Part of a small language model's weights.
Size: 20 layers, width 64, 2 heads of 32, MLP 192 quick GELU, vocabulary 8192, 1.87M parameters.
Architecture: RMSNorm before each block, rotary positions, no biases in attention or MLP, untied embeddings, normalized queries and keys, capped logits.
Training: a variant of Muon for these matrices, 123M tokens.
Each number is 128 + 32 x the weight over its row's rms, rounded and kept within 0 to 255. Layers, rows and columns count from 0. The size above them is the row's rms in percent of the matrix's.

# layer 8 attention query, 64x64, rms 0.222, rows 20-40, columns 0-63
size [ 88 121  85  84  95 105  99 103 106  95  94 108 112  81  99  87 102  97  94 108  85]
[[105 114 128  64 128 137 106 168 224 118 153 118 150 117 102  93  91 150  95 140 137  79 121 132  97 137 129 116 173 143 133 131 156 117 156 113 142 145 111  71 170 117  66 102 153  97 148 180 171 147 145  89 160 152 122 193 102 152 129 134  64 184 122  93]
 [117 120 122 132 129 125  88  66 163  65 113 184 127 165 118 203 121 138  96 109 186 116 152 121 150 101 170 142  81 154 179  77  84 119 108 127 105 120 117 130 122 113 149  81 138  99 178 174 161 135  89  97  90 156 100 171 198 120 123 129 126 103  95 115]
 [141  73  86  96 160 145 114 124  76  76 141  70 111  64 121 155 136 142 171 104 150  93 107 156  59 163 140 171 162 145 124 175 146 127 139 120 145 186 203 132  99  99 139 145 105 106 165 110 127 130 150  73 128 117  89 131 119 167 200 128 131 131 131 138]
 [141 138 174  91 135 162  79 150 154 142 155 132 128 103 109 126 114 107  96  45 130  86 153 122 124 161 112  48 158 144 105 159 106 143  67 187 133 132 136 147 163 105 131 113 104 144 124 132  73  98  82 152 148  78 109 141 160 166 182 126 100 170 191 147]
 [119 131  82 140 127  72  56 159 116  84  64 103 138 145 136 111 111 127 142 177 123 101 115 136 124 139 119 186 106 150  60 115 152  93  59 111  89 106 149 120 131 114 164 111  97 147 161 119 194 173  79 168 112 139 155 128  78 144 170 125 153  90  95 107]
 [145 101 123 128 175 158 147 108 132  81 105 167 196 131 139  97 124 122 164 166  78 176  98 125 129 130 131 130 129 148 140 178 102 103 121 129 145  96  96 109  97 139 118  93  79 161  97 196 195 132  58 174 124 160 178 164 118  93 128 150 167  72 140 147]
 [131 138 134 126  71  63 126  53 119 129 142 154 135 160 149 185  98 147  76 126 114 131  85 109 171 158 202  87  65 134 118 130 116 142 147 142 124 165 114 177 154 153 116 128 149 131 110 203 158  89 116 133  84 169 130 133 144 104 142 103  99 100 186 107]
 [151 118 115 157 107 149  43 127 168 166 165  94 117 103 109 107  56 135 138 138 130 125 148 122 145 160 113 168  65 135 143  84 132 116 150 136 168 190 123 114 113  86 158 141 113  95  98  98 121 106  85 231 142 135 151 149  80 145 128  96  93 113 156 103]
 [ 77 126 147 125  86 106 151 147 134 132 114 123 158 154 169 167 107 134  90  77 128 118  81 160  76 176 125  84 116 146 124 125 183 168  47 131  87 119 164  84  94 203 175 106 131  76 104 125 139 104 140 163 121 130 163 131 121 129 126  95 123  54 124 125]
 [218  88  73 127 117 154  82  82 145 129 147 101 123 106 115 119 148 113 116  97 119 126 171 222 179 139 134 113 159 137 105 137  90 112 119 119 131 183 151 181 123 124 114 160 103 172 132  97 168 161 139 133 148  88 121 177 145 169 134 176 172 116  85 126]
 [124  98 139 180 151 116  70  89 138 121 106 146 152  59 139 119 124 143 156 125 161 140 119 177 114 124 199  72 115 133 199  75  77 127 185 124 106 113 164  84  91 137 153 129 163  89 147 116 160  94 107 144 128 118 172 136 171 120 165 150 112 137 182  89]
 [114 116  90 155 134  96 140  88 147 103 164 136 130 106  91 116 148 163 111 100 133  82 132 123  76 179 148 125 116 121  92 164 129 193 181 149  97  82 138 166 133  89 166 129 130 125 145 159  60 185 166  96  90  74 118 124 137 122  69 100 191 175 111 110]
 [124 167 112 190 153 155 104 144  85 140  83 144 156 201  98 151 113 174 113 115 173 153 120 162 108  75  88 186 119 149 108 178 171 155 122 177 145 100 164 119 145 130 124 130 105 119 112 159 146 136 183 143 124  78 199 142 117 102 140 107 110  74 102 167]
 [103 196  80 116 115 130 138 107 117 136  92 150 153 191 116 138 193 144 114  88 212 147 143 118 103 157 127 143 132  76 110  97 121 150 177  75 123  75  64 132 107 136  66 149  91 152 112 108 119 113  90 105 135 137  97 159 148 130 169 143 133 100  72 112]
 [136 153 179 120 109 141 127 114 179 128 128  92 114 158 134 118 119  76 104 140 132 149 151 127 115 182 146  92 143  89 120  33 119  95  88  92 129 118  93 142 155 144 169 144 154 164 132  91 127  99  54 142 137 112  35 112 120 139 113 209 148 161 116 122]
 [114 117 219 115 120 120 179 103 202  94 168 119 102  82 174 105  97 107 149 155  99  79 117 116 123 150 120 118 120 113 140 152 108 106 122 104 160 159  95 167 134  95 140  76 118 139 132  92 139  87 139 146 132 170  50  79 145 181  96 163 125 170 146 112]
 [129 172 175  51 110 137 164 126 188 113 144 107 103  93 190 113 118  71  81 145 129  62 121 115 124 145 119 137 123 129 120 124 123 143 107 141 138 155  67 158 132 113  99  83 148 164 131 134 184  88 132 163 129 172  95 130 143 208 147 190 156 126 157 127]
 [ 98 138  31 165 136 102 119 132  99  98 122 147 131 145 158 120 111 165 132  89 117 104 132 132 130  83  69 155 130 143 113 186 151 162  98 134 124 107  88 108 114 121 113 124 119 124 117 144 115 146 142 166  85 125 245 174 164 130 150  78 183  82 137 140]
 [ 69  62 120 122  88  86 129 136 149 102 127 140 105 119 141 126 128  38 119 184  97  77 100  67 157  72 142 155  92 143 163 154 121 115 148 152 155 109  58 121 185  97 106 134 134 127 120 114 115 152 121 147 116 201 104 152 155 138 149 153 172 103 122 120]
 [111  84  71 183 149  85 119 171 149 176 154 133 172 135 125 121 152 143 131 164 164 119  96 103 113 127 129 115 212 114 115 151 192 163 152 130 118  88 143 107 156 160  59 137  93  92  97 102 152 142 124 135 107 147 166 151 106 100  85  59 142  73 141 136]
 [109 102  82  69  98 134 115 108 141 132 178  90 110 133 158 144 111 115  94 185 164  58 125 121 143 104  76 115 140 140 148 177 134 116 101 142 142 100 106 128 186  90 153 129 106 106 107 148 140 142 136 188 115 156 165 214 167 184  61 157 140 135 143 126]]
# layer 8 attention key, 64x64, rms 0.229, rows 20-39, columns 0-63
size [102 101 102 114  92  93  95 119  84 100 102 101  61  76  69  67  73  84  78  85]
[[131 136  90  95 137  77 108  86 125 109 109 169 131 152 131 146 153 100  75 112 101  68 168 120 154 131 127 143  55 173 137 106 126 151 115 124 161 124 135 122 111 171 102  94 168  85  70 190 144  80  77 107  79 178 148 126 129 158  83 111  65 121 115  99]
 [129 104 144 139 149 135 109  93 104 126 149 119 124  83 111 143 150 149 154  89  98 170 129 137 112  95 108  76 169  97 161 124 140 171  87 193 136 113 137 178  86 147 145 183 183  89 143 136 139 140 170 134 128 181  76 133 167  65 148  71  99  54 103 123]
 [126  96 156 148  95 130 146 160  61 151  96 134 145 119 149 136  79 103 130 153 144 156 136 108 136 131  69 116 174  76 172 136 168  99 147  90 140 137 149  83 173 144 146 125  98  96 175 105 118 106  92 200  95 107  73 135  78 149 177 162 147  86 187 142]
 [111 148 136 190 155  86  66  93 120 128 154 139  52 175 146  97 110 120 161 158  92 120 157 102  78 145 137 118 103 138 134 112 126 125 103 128 129 136 119 151  83  96  96 166 111 107 108 118 158  97  92  97 175  48 132 183 141 103 104 118 202 145  84  96]
 [172 154 123 101 109 211  86 150 121  68  88 112 137 175  95 101  97 129 143 150 129  77 124 164  98 122  45 124 152 133 155 111 145 104 151 143 130 121 118 119 137 185 150  99 148 174 142 203 122 116 183 151 195 156 114 157 123 144 139 176 106 117 123 114]
 [106 149 135 139 156  97  99  97 118 115 131 196 193  81 113 148 111 124 164 126 161 141 128 146 126  86 119  57 128 163 199 168 141 123  99  90 139 134 129 105 135  97 104 172  98 114 150 164 171  77 145 127 158 167  98  98 106 119 138 123 152  50 196 155]
 [117 131 117  96 130 164 118 160 149 195 122 107  98 140 106 106 120 125  93 165  94 111 124  67 155 143 133  49  76 115 186 137 127  75 127 161  79 130  92 120 117 146 143 138 171 177  77 185 196 126 115 128 121 143 140 111  93 119 140 155  94  70 145  81]
 [ 96  89 121  95 106  84 161 211 131 148  97 127 148 128 156 113 100 145 100 145 116 159 134  74 160 155  89 156 145 173 121 119 152 107  60 113 126 118 120 112  60 224 166 164  88 136 129 139  85 126 155 118 146 140 108 142  95 139 138 192 141 132 170 142]
 [ 62 182 153 116 104 118 135 142  87 129  77  69 139 134 126 103 110 126 115 135 169 132 201 131 110 118 143  57  71 127 157  82 141  62 124 137 191 157 120  79  85 134 135 175 123 137 118 130 148 115 141 156 123 110 111 105 135 120 172 141 174 139  74 175]
 [188 124 119 112  93  81 142 168 108 138 118 171 114 152 124 162 116 154 114 224 155 130 189 123 135 173 140 101  82 114 132 112 168 133  98 169 117 104 119 179 146 118 151 110 129 167 124 175 182 164 156 110 111 148 147  91 129 108  44  74 103 137 115 142]
 [159 100 168 205 114  88 117  72 176 102 126 124 133 137 171 107 143 124 172  92 104 161  82 107 152 129  97  92 170 149  87 100 103 136 130 106 122 135 165 152 120 149 157 160  81 151 138  51  73  94 122 142  60 134  85 133 119 111 157 112  72 128 137 157]
 [177 147 156 146 172 140 135  33  98 101 108 125  89  91 179 140 169 149  94 123 164 178 102 148 158 128 170 121 122 122 178 122  88 113 112 109  90 105 160 142 124 121 142  95 102 106 156 144 161  53 190 165 134  88 141 130 145 136  99 152 173  84 111 119]
 [128 101  75 148 133 131 183 160  98 109 131 121 165 117 142 106 178 150 144 152 118 144 156 107 170 130 163  72 162 178 129 127 123 104 155  84 110 153  88  66 129 114 179 102 130  95 137 184 149 157 129 140 121  55 189 109  99 135 110 143  37 101 121 130]
 [103 158 132 157 155 101 159 131  80 108  94  92 210 123 150 129 134  99 102 136  93 143 129  90 129 133 174 121 132 116 151 139 146  57  83 123 154  97 125  94 160 110 163 124 131 107 115  99 176 155 144  95 101  79 186 161  95  87 135 167  58  80 142 180]
 [169 107 140  96 154  89  97 127  82 151 115  73  77  56 169 173 110 110 138 123  84 124 113 100  90 107 147 126  97  92 145 171 137 199 134 136 163 152 114 139 125 150  94 136 137 165 148 145 137  99 132 106  51 163  65 142 125  85 145  82 161 167 104 111]
 [140 130 160  89 107 136  88 161 149 141 158 121  70 103  79 139 130  84 118 108  98 140 139 140 136 148  99 105 106 151 112  78 117 118  96 117 114 217 137 135 105 131 140 121 128 105 179 146  89 107 116 209 100 204  97 175 191 138 114  71 158 160 107 136]
 [111 159 179  96 125 130 107 123 138  75 131 137  91  84  82 179  98 128 146  95 162 176 137 139 193 108 145  70 120 195 103  79 143  92 103 100 136 167 155 145 129  91 117 103 136  87 185 151  75 132 179 142 109 165 122 145 165 126 105  82 111 114 110  88]
 [101 116  88 168 151 104 173 187 143 102  90 129 170 132 107 128 196 130 114 137 166 193 128 124 124 128 144 156 183 183 122 137 144 119 114 123  93  71 192 124 120 134 123 156 121 108 150 123 152 179 102 111 130  64 170 103 103 133 120 155  47  80 143 141]
 [141 176 129 178 165 184 155 141 109 137 154 160 122 117 116 136 150 178 152 122 137 126 154 188 119  79 150  93 130 228 220 147 144 101 102 130 150 125 139 158  85 110 112  99  96  83 138 153 105 109 130 181 147 114 163 164  89 116 115 133  80 119 142 112]
 [ 93 180  65 186  92 107 153 160 137  73 141 132 166 159  97 125 195 185 125 126 146 195 142 147 152 104 170 196 158 150 129 140 117 112 108 142 106  91 150 127 111 112 118 159 102 148 122 185 161 187  99 106 143  83 127 122  89 132 137 145  99  91 126 108]]
# layer 8 attention value, 64x64, rms 0.201, rows 0-31, columns 0-63
size [ 72  88  88  88 109  98 106  84  99  96  72  83  77  93  77 104  80  79  94  77  84  84 113  89 106  92  89  93  94  86  99  91]
[[172 176 121 138 135 146 185 191  87 109 144 108 145 137 123 174 109 118 128  82  95  42 138 110 183 122 161 197 166 141 167  84 192 102 160 140 121 139 138 117 122 110 130 113  94 156 128 149 136 130  58 116  71 152 155 126 110 110 100 133 112 114 155 163]
 [111 124  87 110 112  91 134 120 166  98 132 146 122 130 155 149 139 200 115  83 103  79  83 126 134 159 167 156  87 136 128 124  71 158 175  98 165  88  91  79  85 179 141  84 106 141 104 143 111 155 144  69 171 151  97 114  92 112  82  77 165 130 142 169]
 [ 65 150 154 127 109 144 124  99 166 123 126  93 128 123  58 165 142  61 137 162 147 138 174 145 130  81 115 156 169 170 102 131 119 156 139 131 119  86 147 168 122 104 130 133 140  90 100  80  59 156 115 131  62 170 195 131  68  98 143 150  99 141 154 102]
 [122 118 168 105 114 102 108 141 153 122 132 131  80 140 130 131  98 140  69 123 121  61 186 162  63 161 156 127 121 173  77 150 121 150 165 160 106 161 155 135 124  89 179 147 166 147 108 139 119 133 177 198 153 158  95 113 179 154 137  85  85 150 148 187]
 [118 157  94 113 126 137 159 125 144 124 132 114 141  87 131 117 120 141 161 123 146 107  46 186 142  89 156 182 168 118  81 140 158 141  72  90 118  57 108 151 219 121  88  86  82 153 141 108 184 125 119 131 129 189 106 120 148  92 103 159 132 131 120 102]
 [140 148 107 104 113  90 129 119  77 147 101 121 103 119 144 116 129 175 160 117 125 110 150 224  91 118 129 125 224 134 145 149 134 130  96 106 128  55 153 113  97 125 181 149 142 118  62 151 130  79 100 110 143 156  49 135 132 117 105 156 107 125 157  84]
 [124 110 163 117 185 117 149 135 139 157  64 137 194 140 122 153 144  94  54 161 119 154  75 121 128  92 175 163 210  92 155 122 122 127 133 105 176 101 126 171 225 106 169 152 131 127 115 104 132 133 126 136 123 151 151  93 112 127 142 155 100 102 109 101]
 [165  94 102 182 133 135 131 121 106 116  96 131 119 195 125 152 165 119 119 125 120 142 149 138  73 203 155 113 101 134 141 123 139 126 107 153 122 117 103 163  88 135  37 117 124  84  94  52 162 137 118 146 185 158 135 164 125 151 106 168 195  95 161 154]
 [ 72 179 162 120 144 121 144  95 132 122 164 153  95 158 125 178 138  63 166 128  97 122 132 123 113 157 105 143 153 153 136  88 141 170 105 120 158 121 114 129  97  46 129 116 193 129 200 154 147 126 145 222  95 106 141 163 112 170 166 149 153 129 133 148]
 [137 170 111  78 113 107 134  99 133  89 115 146  84 144 117 177 158 158 116 168 130 142 145 141 141 111 135 140 184 107 106 101 117 101  97 138 165  66 114 101 142 116 179 119 143 133 178  80 114 156  79 176 185  77 117  85 185 147 192  74 143 162 105 158]
 [118 111 132 204 176 144 123 139  68 110 106 159 118 174  90 159 144 115 161 119  57 197 158  66 132  81 105 134  88  80 143 132 125 100 137 105  88 111 118 130 155 136 111 138 124 153 130 145 131 163  76 157 166  99 140 121 150  68 115  96 114 181  79 115]
 [187 160 130 135 135 114 166  94 127  79  57 148 129 158  65 126 113 104 111 131 149 144 135 178 145 125 117 177 138 133 210 128 120 123 100 106 107 138 111 135 191 155 108 116 107 127 147 182 195 152 172 123 149 159 101 146 137  56  95 187 143 130 152 124]
 [115  81 138 125 135  75 135 171  84  95 128 153 144 100 101 212  69  96 124 154 158 103 141  75 166 107  82 103 104 108 148 145  95 172 164  63 126 156  95  74  95 150 155  87 110 121 184 147 163 102 137 162 103 136 120 153 101 146  87 126 140 127 135 158]
 [112 159 114 114 123 171 149  94 108 157 151 130 162 107 165 122 199 115  89  97  98 193 166 136 110 148  46 164  81 123 135 131  87 139  89 123 166 185 150  92  74 124 122 118  95 133 130 113 205 137  98 171 148 151 144 133 152 183 116 137 122  97 163 111]
 [133 118 125 117 188 144 131 140  94 108 102 151 160 112 118 140 140 137 106 103 138 122 119  53 127 105 108 131  97 141 135 109 195 202  79 100 159 100  90 168 156 178  58 165 116  94 150  95  94 108  93 128  57 158 153 103 193 121 109 102 106 162 131 113]
 [148 150 157 114 138 151 143 157 129 125 174 110  77 110  89 110 135 132 137  87  95  80 158 144 164 130 148 147 159 223 181 164 158 184 140 140 113 159 140  89 159 151 122 132  86 100 227 176 150 103 119 123 140 134 121 114 112  67 118 129 124 129 179 151]
 [130 192 139 126  64 179 167  96  94 108 161 107 144 133  89 117 103 168 168 135 146  56 155 173  96 119 128 162 161 143 161 102 126  88 148 165 131 151 153 113 103 128 102 126 114 149 183 160  94 131 130 134 127 175 104 125  89  62 111 199 134 131 181 155]
 [112 145  98  95  94 142 182 158  87 108  97 109 133 145 151 144 118 123 157 189  94  88  69  84 153 109  92 134  69 113 115 104  95  97  70 130 145 143 133 178 138  87 161 119  96 109 100 124 118  95  86 109 169 137 134 149  83 107  93 110 109 139  33  95]
 [109 126 106 150 157 101 111 121 173  83 160 172 123 144 165 133 108 196 170 138 108 136  78 146 104  82 128 129  95 133 136 103 161 183 144 140 163 100 113 138 181 101  88 183 140  83 104  83  80 135 158 108 114  91  92  87 107 118  97  97  58 160 161  89]
 [136 137 110 124 100 126  49  98 108 103 119 117 151 188  49 176 127 106 157 118 187 129 107 107  57 134 114 134 137 138 152  99 132 111  81 122 155 180 114 194 127 119 156 142  92 124 105 122  67 150 107 163 113 107 147 156 161 156  71 152  72 132 139 134]
 [105 196 167 131  75 116 160  84  81  92 106 125 171 105 143 134 136 135 156 121 110 141 176  75  64 128  98 127 110 131 133 134 118 118 126 162 173 141 134 166 114 116 139 160 108 137 131  63 143 108 178 123 119 159 151  72 179  46 173 171 149 131 167 112]
 [156 128 125 138 142 129 174 103 128 122 156 144 141  97 188 131 102 137  90 129 117 108 177 110  95 131 101 188 156 149 121 139  83 110  57  71  30 115 110 174 182  87 144 159  95 157 110 140 166 104 126  76 115 169 194 131 136 116 119 144  93 134 124 129]
 [160  98 136 161 126 134  66 129 127 106 145 142 107  66 136 151 140 158 116 103  44  94  97 173 137 106  74 109 146 112 115 169 136 107 139 136 126 201 172 114  91 135 102  88 162 150 219 139 137 154 139 129 105 105 134 167 102 108  82 143 194 121 130 142]
 [ 99 145  99 129 106 104 160 136  87 129  54 147 140 129 119 144 118 151 148  44  87  90 140 162 124 158 104  87 133 137 154 170  99 144 154 101 160 160 143  78 144 109 117 134 122 107 182  71 228 172 131 153 125 144 107  84 116 149  95 101 123 103 176 130]
 [148 200 124 150 127 163 148 114 134 120 141  89 117 151 124 125 135 118 103 164 161  42 114 164 149 196 121 141 218 114 119  93 116  77  63 134 113 118 114 116 146  97 179 178 149 114 164 154 134  74 128 129 178 111 125 137  73  84 120 109 114 132 114 136]
 [167 165  89  77 131 137  94 118 177  78 134 141 110 127 143  85  86 122 110 141 129 139 157 184 175 112  96  92 156  69  78 123 139 165 173 152 142 134 120 116  95 193 149 114 124 126  73  87 188  90 146 180  98 109 118 162 130 100  89 103 137 147 118  77]
 [146  76 100 146  97 116  78 128 142 116 144 118 126  91 100 148 108 176 135  91 184 181 132 103 107 173 109 113 160 102 136 101 104 136 135  95 137 122 160 104  82 151 127 128 156 100 137 182  93 119  64 177  75 177 146 120 128  72  60 136 144  81 159 180]
 [111  91  89 183 142 159 148 135 134 114 111 109 117  92  79 187  54 114 122 117 144 122 109 158 162 103 166 154  58 120 131 121 194 139 149 151 151 151  98 159  91 107 106 145  80 109 147  97 131  74 157 171 117 133 156  94 153 191 148 141  74 112 147  83]
 [131 156 112  95 143 117 100 120 119  97 141 140 183 149 194  69  78 104 109 180 118 151 111 108  85  92 123 103 185 103 127  94 126 130 129 143 179  63 138 153 179 154  93 149 159 136 109 107 120 105 136 145 133 149  91 141 201 180  76 168 183 110 130 133]
 [ 82  96 116 129 106  78 119 122 136 170 131 108 120 198 125 117 128 121 103 120 110 153 149 121 149 165 120 133  95 115  84  91 128 145 152 142  74 127 169 181 110 178 112 212  93 189 156 191 122 155 104 100 107 109 172 151  71 126  88  83 136 105 148 166]
 [151 123 109  80 155 130 140  55 192 118  87 101  77 117 143 124 102 108 143 105  60 186  81 186  90  73 139 137 184 152 103 131 135 112 103 106 146  90 143 124 160 115 143 122 170 146 147 154 122 153 137 191 142 115 141  99 169 166 112 175  88 146 126 111]
 [143 145  91 132 114 122 105 121 108  95 130 197 193 102 106 109 167  97  93  76 107 170  88 118 141 110 102  90 182 119 157 175 103  85  83  99 155 139  87 149 148 123 131  80 126 138 123  85 162 170  79  82  66 143  83 127 136 126 130  82 118 144  94  90]]
# layer 8 attention output (transposed), 64x64, rms 0.261, rows 0-31, columns 0-63
size [ 82  80  94  94 103 100 105  80 101  94  74  74  91 102  75 100  66  82 100  73  84  87 103  90 112  83  87  98  93  90 101  86]
[[ 77 158 137 220  73 139 122  75 181  97  73 148 115 131  92  90 151 150 121 191 154 134 144  93 109 124 121 122  85 111 140 178  84  81 140 128 121 163  88 110 123 154  99 134 111 101 137 143 140 146 150 148 145 217 150 109  94 153 132 139 129  82 138 128]
 [105 127 138 173  97 117 158 134 129 108 173 165 142 144 135 141 114 126 138 156  86 146 163  90 169  93 147 149 153 144 101 130 129 134 122 183 152  79 159 124 174 120  87 101 175  73  50 111  83 174  93 121 104  84 162  92 111 127 119  36 125 143 179 131]
 [114 107 130 185  73 116 163 154 104 139  98 168 112  79 102 115 123 133 137 100  87 120 153 172 157 167  81  82  88 120 175 215 143 141 137  86 143 152  97 114 113  88 143 134  44 133 136 124 201 117 160 106 142 166 155 120 110 132  86 125 108 136  99 139]
 [124 104 153 133 199 149 145  57 123  85 157 157  59 141 150 143 159 150 157  86 135 114 128  87  62 147 178 127 133 133 128 140 113 158 135 128 158  99 179 178 116  42  92 113  97 148 134 151 100 157 136 155  95 110  97 112 177 129 128  91 138 108 124  77]
 [109 160 106  74  82 132 128 170 135 146 187  91 175 172  49 100  87 144 115 170  91 122 138 165 110 155 120 130 162 200 134 201 148 102 137 189 105 105 102 118 118 136 117 127 126 115 137 134 116 112 182  72 143 102 144 108 102 106 114 122  84 164 120  95]
 [ 96 176  95 118 138  87 212 131 154  93 135 147 111 144 110 194 119 120 144 165 139 116  53 169 136 155 155 176  66 141 118 129 157 167 168 143 106 126 115 187  91 127  52  95 152 106 126 155 112  90 169  78 128 104 142 127 169 128 125 132 137 138 109 143]
 [123  96  87 107  29 154 156 205 133 167 127  86  70 131  66 143 127 153 112  68 108 115 120 138  83 163  71  90 105 110 146 149 142  99  85 141  94 165 123 110  81 162 133 116 117 152 153 145 146 138 165 104 148 126 142 139 115 121  87 181 146 110 114 139]
 [128 126 190 122 135 143 197 191  77 103 125 113 140 117 124 167 130 106 152 139 127 188 136 101 138 133  80  94 152 112 104 167 151 183 154 139  59 109 128 153 178 140 111 120 131 184 138 143 153 176 179 187 150 152 180 138  72  98 157 157 122 144 122 129]
 [173 124 176 214 142 134  92  87  95 105 107 163 134  77 145 182 187 147 119  91 158 156 114 141  74 119 147 128 111 146 186 167 138 124 100 130  79 132 158 144  63 123 118 126 117 157 124  89  98 112 145 127 119 133 180 169 121 128 162 137 106  79 163 180]
 [138 185 102 143 147  88 122 150  84 117 178 103 168 141 104 105 114 115  70 139 123 100  85 110  79 129  75  98 126 163 128 111  87 132 111 171  95 197 157 166 121 186 125  88 133 161 108 183 119 162 136  80  96 101  94 163 127 180 135 103 166 137 163  96]
 [144 141 116  75  99 157 112 138 150 133  50 125 129 163 107 167  68 143 122 114 108 114 123 118 125  80  43 101 123 141 164 120 158 115  64 138 116 182  93  89 168 155 150 150 128 107 176 132 132 102  65 141 135 144 124 170  93 184 146 192 109 109 136 138]
 [ 79 127 141 138  77 119 102 161  87 180 126 108  77 105 127  95 119 171 156 152  83 112  99  90 155 129 113 160  42 163 117 136 156  94 145 192  95 140 114 116  99  61 110 144 107 154 103 141 126  80 146 156 128 144 145 179  77 121 175 138  96 146 152  89]
 [113  97 158 128  96 136  69 132 124 146 117  93 127 115 140 124 164 126 131  82 107 189 164 129 150  81  97 119 115 143  91  66 110  68  93 100  85 106  91 153 102  76 149 101 108 155 119 106  94 120  59 135 105 184 140  94 159 159 163 123  93 149 195  84]
 [109 171 114 128 162 169 213 117  72 169 134 132 139 143 131 132 116 111 103 136 187 174 150  88 131 100 118 129  77 101 126 114  77 107 107 103 130 135  98 165  88 114 195 166 138 154 117 130 151 184 148 106 176 146 145 103 133 121 129 140  71  60 144 183]
 [110 125 136  69  93 134 131 152  94 132 121 102 142 136  63 144  88 113 115 187 110 121 170 130 135 120 128 162 116  71 154 131 129  51 142  83 134 105 130 112 188 149  94 173  86 181 145 146 135 153 132 121 161 144 160  76  31 145 116 174 118 104 123 146]
 [ 71 135 126  98 117 116  64 122 107 101  87 182 107 129  96 111 116 135 163 208 113 170 110 101 144 111 181 170  63 149 142 140 136  98 183 128 119 175 128 104  99  92 124 185  81 123  95 142 164 120 120 165 101 153 154 117 167 120 171 113 157  91 156  95]
 [ 79 162 112 169 142  80  70  95 177 136 114 142  78 132 122  97 138 118 134 173 140 122 159  99 170 124 202 128  97 238 133 150 120 125 135 131 139 128  80 156 126  96 103 101 122  84  66 122 155  79 144 124 143 174 104 143 129 111 116 102 107 156 114 100]
 [ 75 191 103 121 128 176 101 121 155 100 119 104 173 140 147  73  54 153 120 139 172 138 111 176 137 174 109  55 155 148 175 115 145 124  66 142 142 134 133 120 124 180  94  71 135 101 170 158 147  98  68 122 116 163 110  90 111 148 127 101 118 114 130 141]
 [141 109 100  67 139 134 158 159 116 113 112 139 197 104  56 141 109 196 154 131 108  57 161 144 107 137 131 170 132 124 101 163 201 140 125 154 131 111 115 174 165 150 118 138 169 150 153 182 118 118 119  78  93  93 148 121  92 142  85 101 161 123  88 166]
 [141 133 178 160 133 110  97 185 142 145 160  61  93 122 185 125 136 101 150 151 167  49 119  86 139 168 109 150 108  92 176 147 127 106 138 135 148 103 111 158 139  82 176 100  95 180 159 113 128 108 154 106 140 172  99  58  96 123 159  71 131 132 110 140]
 [ 75 153 101  76 203 114 151 160 124 177  73 161 125 147 179 115 154 119 147 132 143 123 147  69 102 147 168 117  80 149 168 155 128 151 145 113 147 118  95 148 166 147 106 151 146 144  92 185  99 167 147 150 187 147 124 137 136 150 147 149  71 176  73 104]
 [122 135 136 135  75 132 194 110 136 154 158 151 147 132 105 115  92 187 171 136 152 140 111 153  89 134 122 127 103  77 190 166 153 127 155 135 139  73  78  71 118 153 179 154  89 159  74 131 143 116 145 108 121 120  94  88 164 155 128 171  52  94 117  84]
 [107 111 118 170 129  98  65 103 122 102 142 130 104 152 132  69 160 119  98 101 178 163 172 159 112  63 134 176 113 148 132 104 120 147 126 137  88 149  90 130  91  77 138 151 181 157 102 124 112 113 112 162  49  43 104 121 134 123 182 125 108 131  82 137]
 [ 64 127 135 125 102 164 143 182  99 119 147 137 128 158 113 133 168 118 115 119 130 145 172  91  98  48 131 110  51 107 146 127 159 139 164 134  81 112  80 231  79  95 102 171 150 132 150 164 104 149 102 124 120 144 139 128 152 146 143  81  84 127 140 110]
 [126 158 186 184  89 145  44 127 155 100 155 142 125 101 126 140 129 113  98 141 131 109  96 129 144 148 158 144 119 159 184  92 140 136 143 177 155 149 154 145  77 160  92 105 128 114 107 150 172 106 122 118 109 149 116 164 133  30 131 117 189 118  65  83]
 [116  92 144  88 152 142 131  84 122  83 179  89 172 123 116  89 157 113 100 115  98 112  62 201 139 132 133 140 165 167 115  72 117 122 148 144 163 123 127 164 170  89 182 144 179 108 152 201  98 168 156 130 140  98 112 115 134 110 106 103 134 194 102 112]
 [149 132 220 160  89  52 136 157 163 164 117 150 142 128 114 111 161  53 158 193  93 121 163 165 141 101  98 118  97  91 107  62 140 117 118 104 156 101 119 135 113  87 144 111 134 133 100  99 156 107 121 136 152  85 120  98 163 135 175  95 122 133 100  86]
 [115 117 155  99 133 161 107 158 127 103 148  84 191 128 126  78 159 165  38 131 129 193 163  90 133 140 135 156 136  74  93 128 101  67 112 109 140 110  62 121 150 105 142 104  68 167 167 156 142 128 189 173 123 168 111  95 128 120 145 145 131 149 125 139]
 [176 123  75  96 148 124 157 127 114 160 156  53 131 172  94 186 127 151 176 120 143  94 101 173  96 158 159 102 165 178  90 148 174 116 108 109 115 129 140 166 133 138 116 141 142 175 131 135  29 148 150  85 162 127 155 144  84 136  88 146 144 150 106 143]
 [166 130 187 111  61 142  85 108 146 117 151 172 113 142 121 163 116  89 117 170 130 121 107 103 126 101 101  93 140 113 182 150  60 186  97 117 130  58 141  64 175  69 123 116 134  97 130 118 113 132 135 138 113 160  98 163 132 128 120 150 199 118 127 182]
 [153  88  74 100 140 128 126  96 121 122 197 132 116 111 133 124 116 173 108 155 116 140  54 170  66 160 150 121 119 152 163 180 165 108 105 141  82 166 133 147  81 135  97 134 151 135 164 144 136  92 191  46 131  79 103 143 130 141 156 147 130 144 107 184]
 [105 159  68 152 105 116 192 176 101 149 153  80 140 149  87 124 104 122 142 113 151  48 126 124 140 144  65 135  97 129 148 107 163 119 150 138 152 124 133 163 103 145 187 186 143 126 147  70 100 185 120  74 105  80 160 110  88 101 130 154  89 149 144 148]]